Weights of a small GPT-style language model, trained from scratch on English Wikipedia: 5 heads of 32.
Each number is 128 + 32 x the weight over its row's rms, rounded and kept within 0 to 255. Layers, rows and columns count from 0. Numbers have three digits each. The size before them is the row's rms in percent of the matrix's.

# layer 3 MLP up, 448x160, rms 0.381, rows 235-240, columns 0-159
099:143165187160209173137173128179146055142113083161097163129140136091135106170115127113147159087128112084154172067119082100080111143121088129106121139120112108088154171105078095141144125096128136161075070181124079102071120112139111157075095133160173099155134063108143110131163121132142146130113131110111166143126122121105155134120096177126027080123122153100163154157159128087095120138143181151146091112133137159084176168120105173190097102146071133075189102111128118091166139171149115
101:135102148106152116112121129160149118122139093146076088121144141163126177065095153204159090135047123147138174096212177143172110104105172175116111092072136121175128140095129126190081108128148066079156133114139168168146128093107172131108167142081126183174121121117120129118106165137145118130148149138100103124098121113080130149169138128069114178083089195138083138168038083109101152077118095182096142126103125157118114157137156153156118123128087113114119173152114128181080128144133059
092:156105117127091104124077108088199092141129148093181167079143094128116157153128144153127188112125111167151090120108123144099135149164160122084114139097188172164069093110161186131141183090140160161193141098102140121141140085137113173175103050069133103171055134131133145086156146134146114176145129108149129035188085081116120123092112163083155071139123107145117166111151120113176138116180124142145146107131164109113152082132097144147121166053123146071121094161099144154108176136167119
104:156177124100158128105099126097105105121177124129142127096148106147163099141166127076160125118106107156115181108092116099140161091125118111141117133114167099131100139101148204160129093195087126203170114143166089106148126080124134167076084097130144128128167123138102127064129057106114132135144146132083074135113131111110087058095121089103118114116122148140081176141085130139136150054163155079217096073146112071125128065086123165124102055084100097065165091127087147167154147101151147
100:096159131099145056112122178135091060117117119142158166161106202138163070091106103090090111102179131163150149093125136115094132145103153107161088111144058132149143137144133083156135180144151134168137085184161124109083171080072096158163121112067172198163182162116136048163084136073141117075115137139127166121126161143146081094136119144142149037172141140152139107146159063167123130090114100122114139156085084130109161143127081123098178121116123142125097133170116102089098134122119146
108:154140070131162087093148131088146194138098151084151106131115140108169117117145117113128106153125125153099139074129118103117168101176123113132141124158132154131199122134121101130117130137179074142154103126000176115122074072132138087153151128197138119166112109139176167154167058148143092152105097138074124113165124171156180115127132133143149111122086116090128129141116139128205118135100097086169166176164139112120076128151166049162101188105144166106080185131138133066136079133133124
# layer 3 MLP down (transposed), 448x160, rms 0.158, rows 235-240, columns 0-159
105:126184150105231167157162125121111105137157130128130156098117133111153129114125169154137142083115116135153119118073108167092152150121093134144229105124145142109150122138131077132208093053129108091128126119083132107104147095109127136137163104168183123133056086188078146138093113109135095107176116167160165217120139113123108094145197151141132138113106165076171154115112078106097101102109135150127125130094101165119116137210168137126133157183119130089137101168153192071084100104114141
103:080203157171148086095122084063083110123182116055173146084142103155114166171096147109105124143144082049155169105139134154126105153129135067090095101142137133132107151134131150128092134097077066126105124136124160119133118142150060121126129077127139152118143167148170058127108158108086130094144112178114099104125107169107139121079145119106081100106138128124092144085139158105104172133108141127155104168149129076089148135202171192158168070068136145148144147179096116193117183119099090
092:098163165085153116083038090150126156120087141149130144210185114089153156089093126139205130130130140131115115104108132188087080129092107140119098071156070143126086096150114057110124098138188137182117150101153127099141122195171204081141099168152133123179117090129169175133152107128122163111053162121127129087106119143121081155142103120142168155162124132139097105132153157100149095093172090116146146125108167157140138090132129131161071154117134163156090110097032100139115135110107146
108:218076143086117139124078140100170052082113152116089168102112143117104153105168096144137130135152110146145077160091134109151090116130103127112046155061060180138102089154100142160139140149129133133129141175183131139110121054120106105119085135093189132124164149100133136107139091118115118141124097151132143137157139105095145163119140127155140115172131129091084120151138163082085156128206097102190126128166099123137081143073110133138183087137077126152118128104123165252183115140148115
106:096112104196125117091178149174142119136095087098115175084129134133132129142146085092153165101159077118101138121191109101129125098188174174145120134172185114125113114094086166101104078207136155123142152168154181101134146164142090128151116073099133161163126119159113192143158152145141170178141113135137145096102087158113158147098150098111145111162093135183074108131139117111216069133141176191102104044157144111103143149142127113099118162148172123067083076092156089122157131092136145
103:085112152085184111166135107086147165096162091144145094168086106135164167113143145151128184122173137066158102118053125142081077200148150120137126112106097118132120152138156162167148130120149168123092073123078186137118105159120156115160120171142104133137107145134165100116131146131102123127071144103161126161110152147164188027133131094166125071084089094050117081115169158136138130126131181101162157163107099123138122158124106155169104085136184173165162174110098119092157082104136200
# layer 3 MLP gate, 448x160, rms 0.352, rows 236-240, columns 0-159
102:159064129132053151142154094179120139083066137161123161191098123151127111112136131188101135154099118145128127103127142090215164145144144151128137122083142150131160153053123166165161106157115128085105141113152122130107144113117151144124120149151144056149130105125073083092144100135116145114087084146120154184048154114118135090172177102092104248120141158118155129116073080161166098057127093156133176101166088083180138120163141145138139090158122082105149124115111160149156128109109095
093:099156143142149120134194160141071139119131115160082164128125153138132116106061081106093090085104128118082129185155127135147128111117118106138137166127156051091191122104079160173081100154123084115116173106144185125116143136096099091131149167208137186124192065125159135112063124113138104124097134149121127164082189159143146086169164113122088183134112132144118149171105143088128130134103151164142098133188101124122111154080205098113174118155136096137144154108183195076112059147149130
102:110137108131123143155114126104169087141125094121148071116093151136147106107120154151096155094136130143130119065071192133103107070097151122148152135106153141122077160087062101111139072157179118110155108172165178123106145104103161114116112123144121106105105157157132109050166086167068130105180074164075127141147104090165145144132091191146140126120125210112069118129160133098155160153146075156128155135135071139051127112068149178099191163080072157091122120084145132093130076126143084
104:140096101148095119106151144128151131092086111171139101129130141114164126134129133086080137092180176120085133061090136154095059143153175142101132174097124114088111135105110163154089107084088099153147075120110089135141138086105130102092127089157110128071215132175087126130112073187157130123133168102129079087060164080148104178134133090133121151084130091117129066188094156142107074133083101089146115133104156095109091108095158188159157123111121173206142119180150162132121115165175087
105:126195035098221110148155124063127192123166213086143109133136178137165114087128125125123109179103159148137123076108117140085143125151154126089123111206128153123102139160114126123122099122121057153139155140072163121051125135147163168158133101174092128120118118101073137150139089157135094142065148118093121121148087126124133138145187131111175105168122114099151173194135136159164112153074138075108125147115134129139066153187161139136129145123124172085102197139132158090168131126127139